{
  "d_mlp": 384,
  "positions": "rope",
  "lr": 0.00444,
  "weight_decay": 0.069,
  "grad_clip": 2.0
}
Each number is 200 + 40 x the weight over its row's rms, rounded and kept within 0 to 999. Layers, rows and columns count from 0. The size before them is the row's rms in percent of the matrix's.

# up: layer 5 MLP up, 384x96, rms 0.221, rows 111-146, columns 0-95
# down: layer 5 MLP down (transposed), 384x96, rms 0.219, rows 111-146, columns 0-95
up111,096,95,235,169,158,172,210,226,193,204,155,224,155,249,240,253,190,143,184,259,131,184,228,209,238,222,202,170,171,205,203,127,227,169,225,216,183,190,185,232,182,227,227,100,144,168,246,180,183,207,131,131,227,192,164,168,197,163,224,147,197,262,234,255,223,227,177,126,170,181,194,159,93,195,164,132,224,282,190,206,201,180,272,175,185,200,226,190,194,258,228,212,136,254,167,199,215
down111,096,197,225,235,137,220,107,244,207,180,166,150,161,145,204,216,207,237,227,234,150,251,213,158,238,137,152,176,241,251,164,164,276,160,210,183,231,211,214,242,220,183,205,293,178,191,239,141,192,156,227,234,274,160,227,197,186,230,216,209,154,161,175,202,171,167,256,192,190,112,179,219,257,198,162,202,174,203,229,205,203,155,261,230,224,52,191,136,185,235,186,178,241,198,173,190,167
up112,102,229,220,197,190,228,242,235,158,156,196,188,208,222,237,215,197,267,207,158,241,163,223,133,154,205,209,261,224,197,169,198,209,218,157,167,241,236,174,228,151,205,203,154,118,253,272,170,198,213,153,216,197,279,227,252,219,191,275,150,270,168,265,172,178,212,135,268,195,178,150,200,133,179,168,215,296,177,142,242,178,187,203,177,173,62,193,182,181,158,213,214,203,153,228,220,211
down112,109,192,271,179,208,220,225,252,186,205,190,209,251,183,167,231,182,247,155,207,196,245,215,172,245,210,197,228,236,232,216,236,169,111,133,201,240,214,155,238,185,148,73,222,177,193,255,156,156,160,170,214,151,252,218,205,217,138,282,141,221,186,198,140,255,203,144,182,219,204,289,210,231,238,186,269,134,180,167,304,222,225,256,245,217,199,198,181,162,214,181,197,214,205,208,254,237
up113,095,216,162,194,201,207,165,180,257,296,138,181,147,271,169,193,151,193,167,181,132,198,210,237,224,221,227,213,190,176,203,164,157,191,182,187,179,179,183,277,176,177,235,232,135,278,281,152,279,172,190,224,250,168,164,200,237,143,206,199,187,165,292,199,192,227,264,221,203,218,203,143,239,199,211,131,183,146,244,202,220,240,101,184,180,266,263,149,230,163,170,203,207,228,199,157,156
down113,099,138,184,168,226,225,250,223,180,205,201,204,201,238,211,218,174,180,169,190,82,214,187,172,132,274,239,201,250,150,147,244,241,264,177,137,234,229,191,147,166,214,202,213,276,203,81,234,213,189,143,207,152,214,211,170,251,200,173,210,201,153,210,144,211,236,141,188,171,195,155,192,192,139,175,165,151,197,124,182,157,149,197,185,202,318,157,218,172,211,215,147,170,237,201,184,193
up114,101,232,235,197,187,264,233,191,144,223,226,200,141,163,216,188,255,263,171,145,185,175,170,218,148,182,166,210,230,227,199,149,142,229,147,179,147,142,220,157,165,169,162,176,141,176,211,208,163,285,207,204,203,225,251,173,115,229,150,151,161,221,206,256,235,285,198,196,204,247,187,259,237,239,222,187,175,263,156,164,283,183,281,255,186,158,195,255,190,206,127,203,206,231,129,179,222
down114,098,165,162,232,198,234,213,237,210,219,267,154,106,250,214,205,198,116,253,205,269,191,239,173,168,199,225,166,223,176,207,245,209,259,221,271,212,162,168,221,240,174,201,210,192,177,188,172,226,249,133,203,245,281,161,195,224,235,192,199,303,238,208,184,259,230,239,140,176,118,193,259,205,270,223,229,184,148,262,166,125,188,145,181,214,192,227,220,201,142,242,133,226,156,198,204,217
up115,094,222,141,246,186,115,220,305,276,161,208,248,216,243,202,248,224,215,184,226,230,221,226,258,211,156,166,244,150,131,142,211,158,304,200,221,235,146,212,188,198,216,241,196,146,238,219,246,178,236,188,265,174,219,159,210,190,163,217,171,128,199,182,139,233,185,173,204,213,186,212,204,236,233,194,106,256,195,178,168,221,202,175,157,230,227,243,201,169,174,186,236,128,244,229,110,183
down115,095,229,139,227,181,156,246,198,144,248,187,160,183,172,188,137,179,154,124,183,204,231,266,155,192,197,217,218,239,250,143,175,144,180,132,261,202,233,203,230,186,226,250,157,284,183,195,88,245,187,182,259,215,169,179,230,208,214,270,241,242,204,181,281,181,207,165,220,142,214,212,194,270,182,224,201,260,215,173,164,162,215,183,107,274,193,227,174,222,162,207,130,219,216,181,227,208
up116,087,236,241,171,248,149,174,200,178,172,261,242,260,200,152,213,181,135,240,242,218,225,125,225,183,261,155,226,215,106,202,160,204,232,173,172,174,140,155,220,221,155,206,243,175,222,193,175,168,200,146,223,176,250,196,240,165,128,204,159,138,198,126,208,269,206,238,186,200,215,237,145,249,171,127,232,231,217,249,190,262,207,162,243,201,242,225,202,212,168,260,179,76,234,181,226,199
down116,089,224,108,175,249,246,239,171,270,217,207,175,185,206,169,187,198,217,187,249,218,227,184,188,265,185,139,192,210,178,222,152,320,215,200,173,225,219,202,191,189,174,163,195,226,287,233,136,185,226,211,196,242,187,213,201,229,224,181,185,287,156,92,224,175,234,194,227,229,193,207,152,187,176,254,141,270,180,190,199,229,161,202,254,246,127,178,211,130,158,212,154,223,109,223,217,269
up117,096,70,95,187,120,159,149,169,252,233,162,204,165,233,232,230,200,261,182,213,194,202,169,166,224,173,193,259,220,222,204,219,219,237,255,152,193,171,177,125,231,217,189,195,231,172,197,162,181,191,216,123,167,190,178,209,222,190,243,220,177,217,137,254,306,259,171,184,204,138,175,196,227,161,153,218,132,218,158,221,207,231,202,236,224,165,191,204,222,175,259,290,243,225,226,203,242
down117,100,181,194,245,165,211,156,167,236,254,206,207,224,172,249,236,292,135,201,92,125,164,201,212,151,112,187,197,258,167,163,241,189,237,256,148,138,166,239,191,223,165,223,202,137,167,244,228,151,174,201,188,214,244,189,255,182,258,260,222,277,219,215,252,250,139,210,163,190,175,125,171,175,189,201,230,213,240,182,247,226,170,227,172,211,188,263,257,219,238,193,190,181,206,184,131,206
up118,095,188,181,211,221,194,145,230,215,208,210,290,167,269,203,218,167,254,180,168,261,153,244,219,186,245,208,150,209,156,191,172,310,219,149,149,178,287,213,152,250,156,227,185,222,197,141,186,238,230,184,250,144,237,196,241,194,261,250,236,182,173,150,127,167,209,190,186,216,211,213,162,254,212,168,193,275,156,169,212,179,188,199,186,197,193,172,89,234,201,169,219,244,226,161,120,260
down118,103,206,182,143,101,183,167,258,202,159,201,269,119,161,186,266,207,158,264,166,168,200,262,149,261,256,154,143,241,178,233,212,190,158,232,218,206,195,168,125,185,173,231,293,197,217,195,262,200,200,224,200,113,209,201,188,213,241,206,164,240,200,203,183,204,163,215,214,196,182,180,207,171,278,192,183,203,225,164,166,274,180,223,130,250,145,167,180,131,239,233,239,237,132,233,167,199
up119,106,157,155,234,252,231,211,228,167,246,248,183,245,216,276,191,158,163,161,237,195,240,138,168,168,228,119,130,217,126,197,181,142,209,208,229,185,200,199,254,176,203,176,144,175,215,206,261,237,258,163,204,242,198,252,169,249,182,206,171,166,229,238,198,188,156,237,190,159,261,213,192,201,200,273,229,206,231,198,251,228,271,176,209,210,235,161,187,253,279,125,291,235,204,154,127,150
down119,098,262,171,215,163,233,171,204,170,187,181,260,160,175,191,180,254,213,239,141,211,199,178,197,179,174,226,192,235,238,165,162,238,188,221,241,162,173,157,172,250,194,163,182,212,150,201,217,243,258,172,151,188,207,131,253,239,184,222,123,218,266,247,266,252,220,161,200,234,200,144,247,146,221,115,141,176,197,239,227,98,251,142,252,230,220,182,280,158,251,220,289,218,226,199,221,238
up120,104,229,201,203,193,196,192,169,177,238,127,150,183,259,339,217,131,158,156,242,265,133,309,145,230,249,205,201,144,236,200,169,172,188,216,181,174,170,148,256,188,193,210,206,185,239,244,179,203,207,213,155,223,210,171,186,190,246,167,159,120,160,219,273,203,162,200,271,164,313,160,233,227,210,185,158,203,226,211,221,206,204,232,212,189,195,227,219,170,189,229,170,244,142,200,241,220
down120,102,230,246,231,155,196,188,72,220,150,185,188,131,194,206,168,272,212,227,211,226,210,163,195,237,216,221,193,174,227,248,224,238,206,243,249,209,212,217,240,166,198,133,182,236,201,213,264,178,180,168,128,139,216,175,191,234,198,186,205,249,159,211,107,133,149,195,164,163,212,210,241,197,167,197,225,266,127,188,208,179,225,250,270,292,211,215,217,231,260,256,255,245,246,215,229,132
up121,111,162,193,252,159,147,208,173,230,190,206,155,215,168,213,177,146,187,171,203,283,192,247,206,216,239,229,107,174,158,201,234,166,220,247,169,245,179,289,263,190,256,208,176,229,252,235,235,188,181,138,145,239,224,229,157,177,142,248,207,141,249,279,152,153,198,160,217,147,220,180,239,134,170,275,162,263,199,209,185,203,173,283,221,187,223,195,184,163,212,127,257,197,244,158,195,223
down121,107,259,206,160,108,213,192,157,246,230,142,196,212,168,177,213,124,130,242,195,178,189,189,203,236,206,266,229,211,170,164,234,215,271,206,258,124,159,242,170,196,220,214,234,212,170,156,210,169,208,265,261,296,228,201,180,213,230,227,216,215,160,130,203,203,272,213,240,196,203,114,227,178,237,197,175,202,258,262,180,261,142,156,176,153,143,171,230,241,252,179,185,234,245,256,165,208
up122,111,195,171,243,166,252,169,199,172,215,225,246,197,159,154,187,198,210,217,192,246,146,151,207,219,235,188,261,213,192,127,270,141,142,155,208,176,193,181,223,194,137,252,161,243,189,231,248,218,159,314,233,241,208,219,220,289,208,155,216,217,292,143,248,196,166,169,166,206,202,222,171,189,142,288,240,202,113,234,207,194,168,258,252,169,165,127,200,217,228,161,211,189,172,225,239,221
down122,092,215,181,213,125,251,199,169,239,254,215,176,180,188,182,250,249,134,162,243,225,211,251,240,262,157,161,154,234,148,210,233,256,169,141,88,173,221,229,177,144,254,182,210,163,147,180,176,264,198,212,174,203,169,247,196,168,214,189,239,190,173,223,235,199,128,169,163,145,172,229,198,178,174,235,169,174,128,218,182,230,243,232,191,283,208,137,179,177,216,152,102,209,216,234,118,206
up123,110,180,198,226,194,217,185,210,176,259,215,203,197,159,159,262,187,236,198,239,249,256,162,195,141,186,182,167,186,171,240,187,186,174,199,219,212,117,162,248,175,179,160,184,169,207,291,202,207,194,150,225,187,200,181,179,204,179,192,190,237,187,214,198,266,120,166,232,208,285,273,225,218,271,287,207,233,186,190,160,124,217,171,238,277,149,135,182,223,239,274,297,225,221,141,279,212
down123,110,189,204,153,235,261,216,128,201,251,229,237,254,294,249,179,181,184,244,114,99,199,282,191,244,209,203,211,222,218,234,200,212,214,179,200,172,176,152,194,310,192,224,134,241,253,220,264,164,215,187,181,211,191,188,268,161,133,131,175,251,225,184,233,226,199,92,197,209,161,235,238,238,191,185,171,223,181,182,226,219,186,170,227,201,173,211,187,214,186,205,125,171,164,237,199,253
up124,101,237,224,188,175,164,182,228,243,237,175,160,179,200,209,242,241,245,204,182,167,174,194,217,231,206,155,227,176,64,238,229,211,204,240,157,294,252,239,165,158,229,174,210,157,279,124,233,190,196,153,211,268,166,141,183,231,177,262,143,205,205,234,126,172,274,151,189,211,292,236,218,203,221,183,136,195,234,154,230,180,196,217,208,122,143,220,210,180,272,192,191,195,226,162,199,200
down124,100,292,107,211,120,160,200,204,124,206,197,242,234,236,239,162,197,125,189,193,227,155,148,164,186,190,201,230,165,211,187,237,199,217,270,199,222,293,186,155,168,209,192,296,251,213,215,174,205,172,133,234,217,144,186,245,213,148,208,212,156,136,212,251,257,222,174,205,155,234,243,172,171,204,213,206,159,215,133,159,217,235,200,184,225,215,236,210,264,187,196,191,297,230,174,215,129
up125,082,112,187,245,203,148,170,261,211,197,267,253,242,232,250,187,219,194,226,176,189,183,271,165,207,230,184,221,166,158,187,299,232,188,95,177,221,196,205,198,129,143,169,178,158,158,180,191,175,185,192,203,164,197,140,228,185,202,207,138,93,259,192,243,167,268,130,194,141,213,194,193,176,181,143,148,223,254,254,221,160,188,245,172,168,109,200,200,216,196,219,253,203,191,212,221,192
down125,083,214,208,134,263,178,235,217,177,235,207,169,295,73,182,240,222,178,214,256,181,158,233,267,209,190,234,227,209,171,219,188,259,201,224,214,182,183,213,186,162,268,211,110,185,243,242,111,174,138,237,152,247,180,151,196,161,234,220,264,167,216,130,197,186,182,212,172,189,181,190,256,235,197,217,256,191,257,160,270,182,117,202,218,154,147,225,187,217,195,205,166,236,158,161,173,196
up126,093,194,186,237,234,171,159,115,231,207,198,162,222,284,168,241,224,178,194,226,216,175,159,187,195,283,212,175,236,207,179,184,154,211,176,130,68,191,158,201,170,178,200,283,103,161,211,188,192,174,199,213,265,225,261,180,175,241,146,215,246,107,214,204,220,136,214,196,190,183,236,201,191,173,227,177,173,217,249,225,70,147,254,209,179,192,217,174,209,236,195,219,229,188,198,220,160
down126,099,220,211,119,162,175,223,193,233,211,271,202,190,190,200,270,167,110,167,186,207,258,187,168,246,228,104,243,289,171,168,210,204,225,188,168,192,244,181,198,216,154,170,257,133,254,171,228,234,151,120,190,224,215,189,288,173,203,194,208,234,156,293,243,207,186,208,174,264,280,208,177,201,218,224,165,182,218,171,218,208,212,208,202,186,266,150,240,173,100,209,162,219,204,201,161,162
up127,093,135,180,195,144,219,220,159,150,160,230,141,171,233,216,258,155,245,158,216,288,213,252,218,221,158,115,209,168,217,187,219,238,117,288,242,206,125,202,146,207,217,166,84,128,172,198,208,218,247,192,153,171,287,188,156,185,248,161,208,159,158,198,238,226,192,205,217,195,222,178,198,216,229,182,189,173,135,229,187,202,246,285,147,198,208,223,166,237,237,163,168,210,190,225,194,193
down127,099,214,151,264,102,210,187,241,220,229,239,215,79,161,132,161,219,134,127,101,212,152,227,166,194,170,217,209,235,166,133,236,167,158,179,230,268,218,216,233,209,175,233,211,203,111,166,211,144,255,203,249,214,149,245,181,187,206,180,163,202,148,173,210,248,155,206,225,234,183,184,147,203,235,227,250,181,181,162,237,196,139,216,154,174,187,194,204,272,191,162,164,231,205,173,181,177
up128,102,248,143,217,219,168,138,130,239,227,217,255,117,184,252,238,157,266,167,150,184,214,195,122,209,213,165,202,221,131,222,209,203,164,265,201,196,198,133,104,208,213,172,156,232,233,186,197,201,163,221,178,245,144,197,193,199,267,207,153,186,195,224,202,235,263,245,150,207,204,270,186,185,172,272,283,140,186,158,203,229,142,169,167,208,216,240,206,293,237,181,149,227,209,192,159,218
down128,101,198,246,129,198,155,193,265,187,197,213,110,248,194,191,215,221,222,183,236,193,217,203,193,249,178,200,172,158,193,191,146,270,247,221,276,108,191,156,165,215,247,153,168,118,214,209,212,202,225,184,215,157,174,261,202,225,139,216,246,227,238,241,124,179,228,190,260,232,204,173,289,218,201,295,312,206,188,156,203,258,222,186,226,150,179,196,283,210,213,216,202,227,181,189,228,192
up129,106,267,226,265,222,175,231,231,173,250,191,225,238,215,153,183,231,204,176,170,153,244,197,150,155,195,196,151,205,190,288,158,209,180,156,162,226,176,240,232,171,146,176,186,187,210,207,111,265,267,213,208,154,229,195,198,159,257,175,184,203,165,156,162,262,248,117,262,187,132,234,290,186,147,221,136,240,179,172,223,251,182,213,184,124,111,213,174,162,213,216,235,219,180,224,201,147
down129,092,156,211,236,199,182,196,147,153,235,170,253,211,199,220,179,187,212,173,223,146,198,209,184,233,163,258,220,253,204,232,179,301,180,167,193,168,206,214,282,168,122,163,216,195,128,195,172,166,205,87,185,184,241,218,163,229,181,122,245,202,235,148,182,235,152,150,178,294,226,180,225,224,228,176,252,186,262,186,179,123,182,216,118,204,180,184,220,248,235,246,229,152,246,217,255,148
up130,094,194,163,219,230,207,163,148,114,174,167,204,178,129,135,207,153,173,230,198,118,149,159,220,327,225,204,198,168,230,238,165,260,158,219,185,217,182,232,217,215,212,193,79,222,252,197,204,161,192,176,244,154,258,223,225,168,163,178,206,163,209,135,215,284,187,268,264,209,141,212,172,225,196,187,226,185,198,139,243,272,186,212,191,212,192,234,181,178,248,254,233,242,173,231,182,188
down130,093,245,236,150,202,127,244,245,187,230,176,184,171,201,168,201,185,154,200,150,198,193,135,180,172,172,233,216,135,187,188,211,296,209,182,200,141,268,250,213,254,264,178,268,206,197,226,176,240,293,206,210,186,133,238,249,259,227,160,174,163,107,138,204,258,194,200,166,184,211,258,318,160,163,202,198,201,201,182,254,176,224,212,239,233,202,197,222,161,210,127,214,179,185,146,223,222
up131,103,169,218,212,259,163,208,103,229,194,178,224,226,260,286,195,201,181,183,199,147,213,186,184,226,201,162,189,196,188,155,276,181,179,199,247,150,167,210,250,280,178,139,239,182,150,164,258,182,187,216,259,173,281,246,204,183,215,229,176,208,197,196,224,242,143,181,222,210,158,240,190,233,248,63,196,194,152,214,215,191,227,155,196,210,187,190,210,269,238,253,280,215,231,253,241,121
down131,094,212,231,145,205,259,232,169,225,248,109,199,229,200,240,170,158,159,205,189,213,172,185,208,242,176,245,199,124,220,158,182,200,222,215,220,163,223,241,199,145,233,201,161,254,151,196,211,222,184,190,229,209,221,189,268,208,181,130,202,266,213,190,160,214,161,203,169,244,120,305,174,208,166,112,216,198,230,196,180,236,268,230,227,150,162,140,130,205,268,255,282,163,197,201,230,113
up132,095,211,113,215,121,267,259,165,183,214,164,298,178,185,268,204,214,165,126,260,164,161,176,177,176,256,293,146,213,194,202,194,187,139,205,181,93,226,180,218,161,151,201,227,168,178,211,235,172,233,218,195,194,228,203,129,198,147,186,221,233,231,219,235,199,151,216,287,212,202,207,230,251,147,199,208,238,211,248,209,141,187,224,218,199,203,249,168,192,302,239,196,210,184,218,245,199
down132,104,156,187,206,148,148,181,192,176,213,257,248,269,167,221,242,236,199,208,206,213,240,164,233,79,176,206,303,189,165,205,239,143,202,254,223,167,253,232,172,241,227,204,164,271,159,142,188,203,174,247,286,182,171,199,198,206,229,266,314,218,183,215,243,193,239,173,98,193,237,184,240,172,213,196,174,213,189,247,225,153,241,213,167,192,192,158,231,140,182,167,234,179,191,206,155,176
up133,086,160,247,208,112,189,202,240,190,223,239,218,206,214,228,197,173,219,159,252,149,197,154,225,211,233,211,150,177,216,271,187,198,198,250,188,208,184,156,205,244,232,201,190,178,212,166,211,159,158,255,226,230,219,258,212,232,205,190,177,236,222,154,257,214,227,143,212,234,161,229,215,192,283,149,103,176,167,107,268,106,129,219,224,254,204,132,236,224,135,169,278,205,274,189,243,216
down133,091,160,235,178,211,304,292,191,214,223,203,246,303,270,257,138,246,211,229,188,229,297,233,243,204,190,129,198,247,206,166,160,256,137,240,107,193,245,176,133,207,176,220,196,189,182,229,178,183,161,264,171,200,199,235,197,163,165,171,216,186,168,159,171,246,162,166,155,201,172,138,185,211,165,175,180,266,217,178,194,177,164,220,225,185,227,226,216,221,272,254,179,183,222,228,204,165
up134,099,146,212,202,229,233,166,138,177,238,241,203,168,233,181,155,96,150,199,291,221,225,137,203,226,227,261,180,185,159,137,167,183,158,239,238,171,248,219,149,184,113,218,224,210,179,200,195,203,245,194,222,148,254,229,220,158,213,198,142,230,215,256,252,206,197,169,238,199,171,205,281,211,175,203,182,195,195,233,159,181,272,256,176,277,284,212,247,182,148,250,177,222,191,121,258,189
down134,109,217,152,168,202,116,178,216,217,275,196,215,292,214,264,212,182,254,197,214,162,139,240,180,168,192,244,253,208,147,204,128,219,274,213,169,217,209,180,259,196,214,188,198,199,207,231,196,224,199,207,233,226,179,138,247,238,259,203,142,245,203,184,199,219,246,168,207,187,165,169,166,192,236,202,228,130,149,273,163,234,192,221,329,286,109,193,151,210,207,172,196,202,196,265,175,166
up135,099,195,189,242,265,225,139,162,188,263,302,160,207,198,229,118,207,143,162,184,136,186,193,162,205,213,266,135,193,188,197,210,187,150,214,208,197,196,226,202,179,210,170,160,150,196,159,264,173,246,197,177,177,222,305,225,237,202,153,204,274,219,199,211,218,216,185,217,162,230,249,188,229,147,229,186,215,128,221,252,211,184,241,251,186,200,117,162,292,154,176,145,207,184,135,237,270
down135,118,182,218,185,226,189,179,134,92,165,187,160,204,268,153,219,170,191,205,214,238,203,170,272,218,193,254,201,163,268,174,207,190,186,273,224,268,107,271,174,181,242,278,221,246,227,152,216,138,248,149,159,210,162,153,165,194,211,140,190,255,196,172,139,241,207,215,188,192,233,264,204,210,170,203,201,245,172,195,204,165,225,192,200,162,188,153,193,257,238,223,238,286,167,169,136,256
up136,123,196,182,175,196,149,153,152,197,206,242,241,208,232,166,129,188,147,179,172,284,230,213,164,175,146,265,139,202,192,247,300,220,193,247,142,268,204,153,177,148,198,280,161,172,194,225,195,209,175,216,205,215,186,173,115,222,148,262,252,174,156,150,257,198,204,196,215,183,119,168,163,267,184,178,206,151,138,212,208,197,152,192,232,236,234,237,151,123,242,235,214,196,195,189,216,264
down136,108,246,163,175,255,206,170,208,239,160,187,159,168,233,196,257,190,252,221,236,225,214,158,237,254,234,184,248,171,235,173,184,111,224,205,158,194,224,222,249,203,228,160,152,203,223,109,206,191,186,180,207,259,179,220,235,158,200,206,158,211,274,163,227,156,143,207,202,238,198,132,270,203,181,172,216,239,182,262,204,201,210,310,153,250,238,234,157,133,129,234,224,160,200,258,192,95
up137,080,233,192,263,229,191,148,159,192,178,221,231,252,212,269,113,208,226,162,222,226,158,145,149,230,187,176,228,225,152,186,147,285,198,173,185,183,99,171,218,189,247,263,231,201,197,166,124,205,215,204,142,219,225,195,148,195,177,203,117,246,198,253,122,267,237,157,182,107,209,210,242,166,189,222,181,140,184,235,240,167,190,160,149,221,176,191,161,237,186,210,267,184,153,208,239,235
down137,088,174,175,214,192,206,181,211,152,175,208,128,205,175,173,126,222,153,220,264,230,177,155,205,164,150,186,263,219,208,279,215,293,264,205,172,177,193,251,199,151,230,202,221,216,204,259,187,199,214,167,76,206,145,222,203,226,213,210,177,202,170,151,171,204,189,248,108,156,154,219,273,158,199,196,195,131,166,130,169,210,112,227,234,200,281,199,184,220,163,202,211,207,121,176,170,202
up138,114,239,186,241,163,193,185,186,229,227,170,226,206,250,163,215,163,235,191,219,213,155,220,116,281,250,159,195,201,219,147,199,263,202,212,287,124,227,173,132,212,174,227,114,181,262,162,154,248,171,164,222,174,235,232,209,171,205,197,166,146,173,205,198,223,163,211,136,166,213,144,230,267,211,232,244,130,185,219,162,229,170,230,148,148,223,187,218,238,230,163,168,186,62,196,170,225
down138,100,222,202,234,169,226,216,249,263,194,254,205,177,152,167,170,230,171,185,176,197,263,199,130,171,169,191,251,186,150,160,171,224,210,237,189,217,235,153,224,154,186,159,247,226,185,341,165,147,113,211,240,241,201,209,204,210,143,238,155,259,241,177,196,199,191,182,184,280,299,164,183,216,174,148,154,199,222,252,184,258,166,160,260,212,216,168,156,218,221,168,210,216,112,227,193,252
up139,103,147,220,236,143,205,146,279,195,179,147,180,67,207,201,245,247,225,237,287,230,172,191,156,284,241,120,180,244,140,211,222,201,159,131,204,174,238,109,217,165,191,218,171,164,180,174,166,259,212,227,199,254,217,215,194,184,186,196,157,223,203,179,243,197,241,178,261,207,176,212,239,177,197,172,194,143,194,187,180,265,149,192,134,142,209,218,196,201,215,132,198,201,214,183,191,120
down139,108,193,238,188,139,159,179,159,212,175,278,222,215,174,219,241,172,153,174,213,289,198,208,305,183,207,136,187,228,171,130,195,211,153,211,217,192,202,253,258,202,228,247,177,210,180,157,149,173,123,177,205,218,147,186,208,227,181,217,236,110,187,177,144,203,226,170,226,233,257,129,236,162,236,251,188,309,179,225,158,170,191,248,175,233,205,162,264,252,161,151,258,242,161,225,211,210
up140,092,237,213,191,143,208,269,111,245,195,209,226,220,246,226,187,134,179,172,176,213,152,283,166,134,237,209,210,210,219,132,245,204,177,213,246,101,219,225,201,165,210,217,198,164,261,229,140,228,282,149,177,172,178,296,169,235,149,148,215,193,231,133,199,167,201,233,281,202,218,196,185,183,159,166,182,215,196,235,206,200,192,207,287,194,180,209,236,241,158,155,233,264,180,226,133,236
down140,095,244,259,230,182,210,238,199,204,177,187,187,167,116,173,171,222,258,151,129,185,201,147,188,186,164,164,164,192,179,182,233,213,160,258,194,277,252,238,191,191,178,205,162,231,244,200,218,209,228,250,214,217,189,215,207,100,226,169,243,157,144,205,224,241,232,101,188,148,196,202,161,127,250,205,263,221,242,180,187,133,178,263,167,213,158,242,192,187,224,174,106,178,213,185,294,274
up141,095,215,289,127,201,175,154,196,213,150,215,185,188,123,203,257,171,202,136,164,251,140,233,302,186,224,186,200,203,202,211,171,185,202,232,278,226,202,162,178,286,233,226,184,243,212,186,231,146,163,285,250,185,246,170,226,186,132,181,210,137,218,257,206,214,184,225,237,142,148,220,178,218,159,214,194,183,263,191,201,202,234,192,163,179,225,223,211,86,208,116,214,196,219,207,271,195
down141,094,177,234,229,191,164,179,168,165,198,230,195,154,159,193,160,220,185,175,175,107,185,192,195,229,191,255,246,198,179,204,297,251,183,233,184,179,219,213,176,143,181,173,210,110,284,176,235,170,198,212,207,160,210,190,173,188,186,161,223,185,181,225,158,133,169,206,192,206,228,209,294,128,169,223,209,250,160,257,309,213,275,133,216,194,176,201,209,230,249,240,131,190,82,171,192,233
up142,105,192,256,123,203,215,218,192,190,167,184,177,222,188,224,274,201,201,239,148,227,229,178,167,188,185,197,190,219,154,180,231,128,242,221,183,163,209,239,289,265,199,145,189,215,263,213,201,201,220,194,181,200,118,186,147,103,180,189,167,159,158,224,126,135,132,312,256,223,219,202,170,240,184,248,244,247,187,216,163,232,143,216,249,193,237,251,165,253,206,101,197,213,205,198,179,207
down142,108,222,239,217,201,217,146,209,156,187,213,158,148,163,204,280,190,207,209,204,227,245,274,168,214,168,315,193,154,269,209,231,169,186,153,280,161,193,214,173,192,201,240,244,228,185,229,189,172,169,124,180,191,216,124,165,151,244,199,177,252,234,219,298,209,242,241,196,228,250,198,250,140,232,171,181,187,265,199,209,148,169,156,154,210,265,156,224,208,252,261,232,215,219,255,181,264
up143,096,243,225,181,153,179,187,260,231,82,175,195,259,231,208,133,191,160,279,232,211,225,179,192,180,238,203,231,226,239,239,204,209,124,272,218,218,242,190,102,273,246,196,194,209,233,211,192,234,176,177,279,271,235,184,253,178,222,167,203,234,228,175,240,166,218,138,119,206,165,146,217,198,247,117,201,132,130,193,190,172,138,181,193,214,250,196,176,185,225,231,207,182,207,170,182,218
down143,104,191,182,251,208,229,176,212,261,207,184,195,211,252,222,162,194,73,218,186,194,201,292,208,173,207,206,179,181,228,255,189,239,112,210,215,271,206,196,176,267,175,237,170,192,217,151,206,218,167,241,220,228,237,151,300,142,246,123,214,210,119,183,225,220,231,244,109,190,258,213,220,202,203,127,216,204,240,222,179,199,244,181,157,184,145,204,203,144,171,208,226,168,255,257,179,258
up144,106,252,162,239,262,228,233,138,277,136,160,151,249,215,208,186,117,252,182,288,162,156,207,177,249,193,196,191,203,203,155,188,228,160,224,162,202,187,196,151,220,183,205,151,178,169,245,150,132,200,250,95,228,263,209,210,227,248,186,206,170,198,200,180,238,198,242,242,178,227,175,204,96,180,209,224,227,177,233,122,211,228,250,243,183,202,223,181,174,262,233,172,155,146,211,230,273
down144,102,209,210,189,168,154,182,198,168,204,172,282,188,241,224,159,178,204,267,188,212,273,218,156,173,225,275,90,190,184,126,211,264,186,167,216,211,163,204,259,176,236,154,143,149,227,194,251,234,223,289,271,183,175,195,213,196,292,258,212,207,196,203,229,193,246,173,192,181,204,113,223,255,185,194,124,138,209,214,152,202,179,236,142,200,243,160,160,210,185,182,264,188,218,199,150,160
up145,102,174,222,203,189,277,218,204,170,213,182,272,165,232,195,201,193,153,176,223,208,182,207,136,192,233,178,234,226,161,164,199,254,193,224,261,204,172,229,242,306,217,261,200,245,131,142,222,240,230,152,200,164,260,204,228,318,132,213,217,177,187,241,148,195,165,193,206,233,223,136,116,288,178,210,149,208,233,157,263,155,199,128,168,187,128,199,251,212,224,154,216,202,182,204,215,191
down145,106,175,201,231,263,193,246,241,227,240,218,252,255,128,222,229,154,230,250,223,278,164,180,220,127,167,144,162,199,182,160,175,270,214,232,222,242,271,248,262,141,209,161,205,185,190,177,187,172,148,176,211,164,181,154,199,211,146,183,221,177,162,138,222,149,230,186,155,196,191,188,160,272,222,216,100,116,234,190,118,257,242,191,222,222,219,223,185,119,219,242,218,222,230,225,199,235
up146,108,202,203,240,214,189,228,266,273,227,166,175,151,230,168,211,236,193,219,139,199,164,181,232,184,211,260,179,236,161,188,220,233,168,194,199,96,221,225,244,232,228,232,195,227,218,89,170,172,198,195,222,248,193,266,185,251,207,254,178,140,161,271,92,219,200,192,210,163,231,180,207,235,216,140,191,145,195,159,259,262,132,164,183,98,220,180,205,233,166,197,145,233,167,188,251,229
down146,109,187,216,194,204,190,165,198,225,260,182,168,258,162,227,208,199,146,140,193,110,179,168,187,227,299,189,253,203,212,156,194,184,257,146,181,238,201,194,140,244,192,219,276,279,168,184,168,185,219,256,204,208,167,203,245,155,239,237,206,203,164,228,179,286,277,203,212,139,245,202,182,183,250,130,226,221,202,240,176,212,224,269,211,187,249,182,212,171,154,163,149,143,285,291,231,195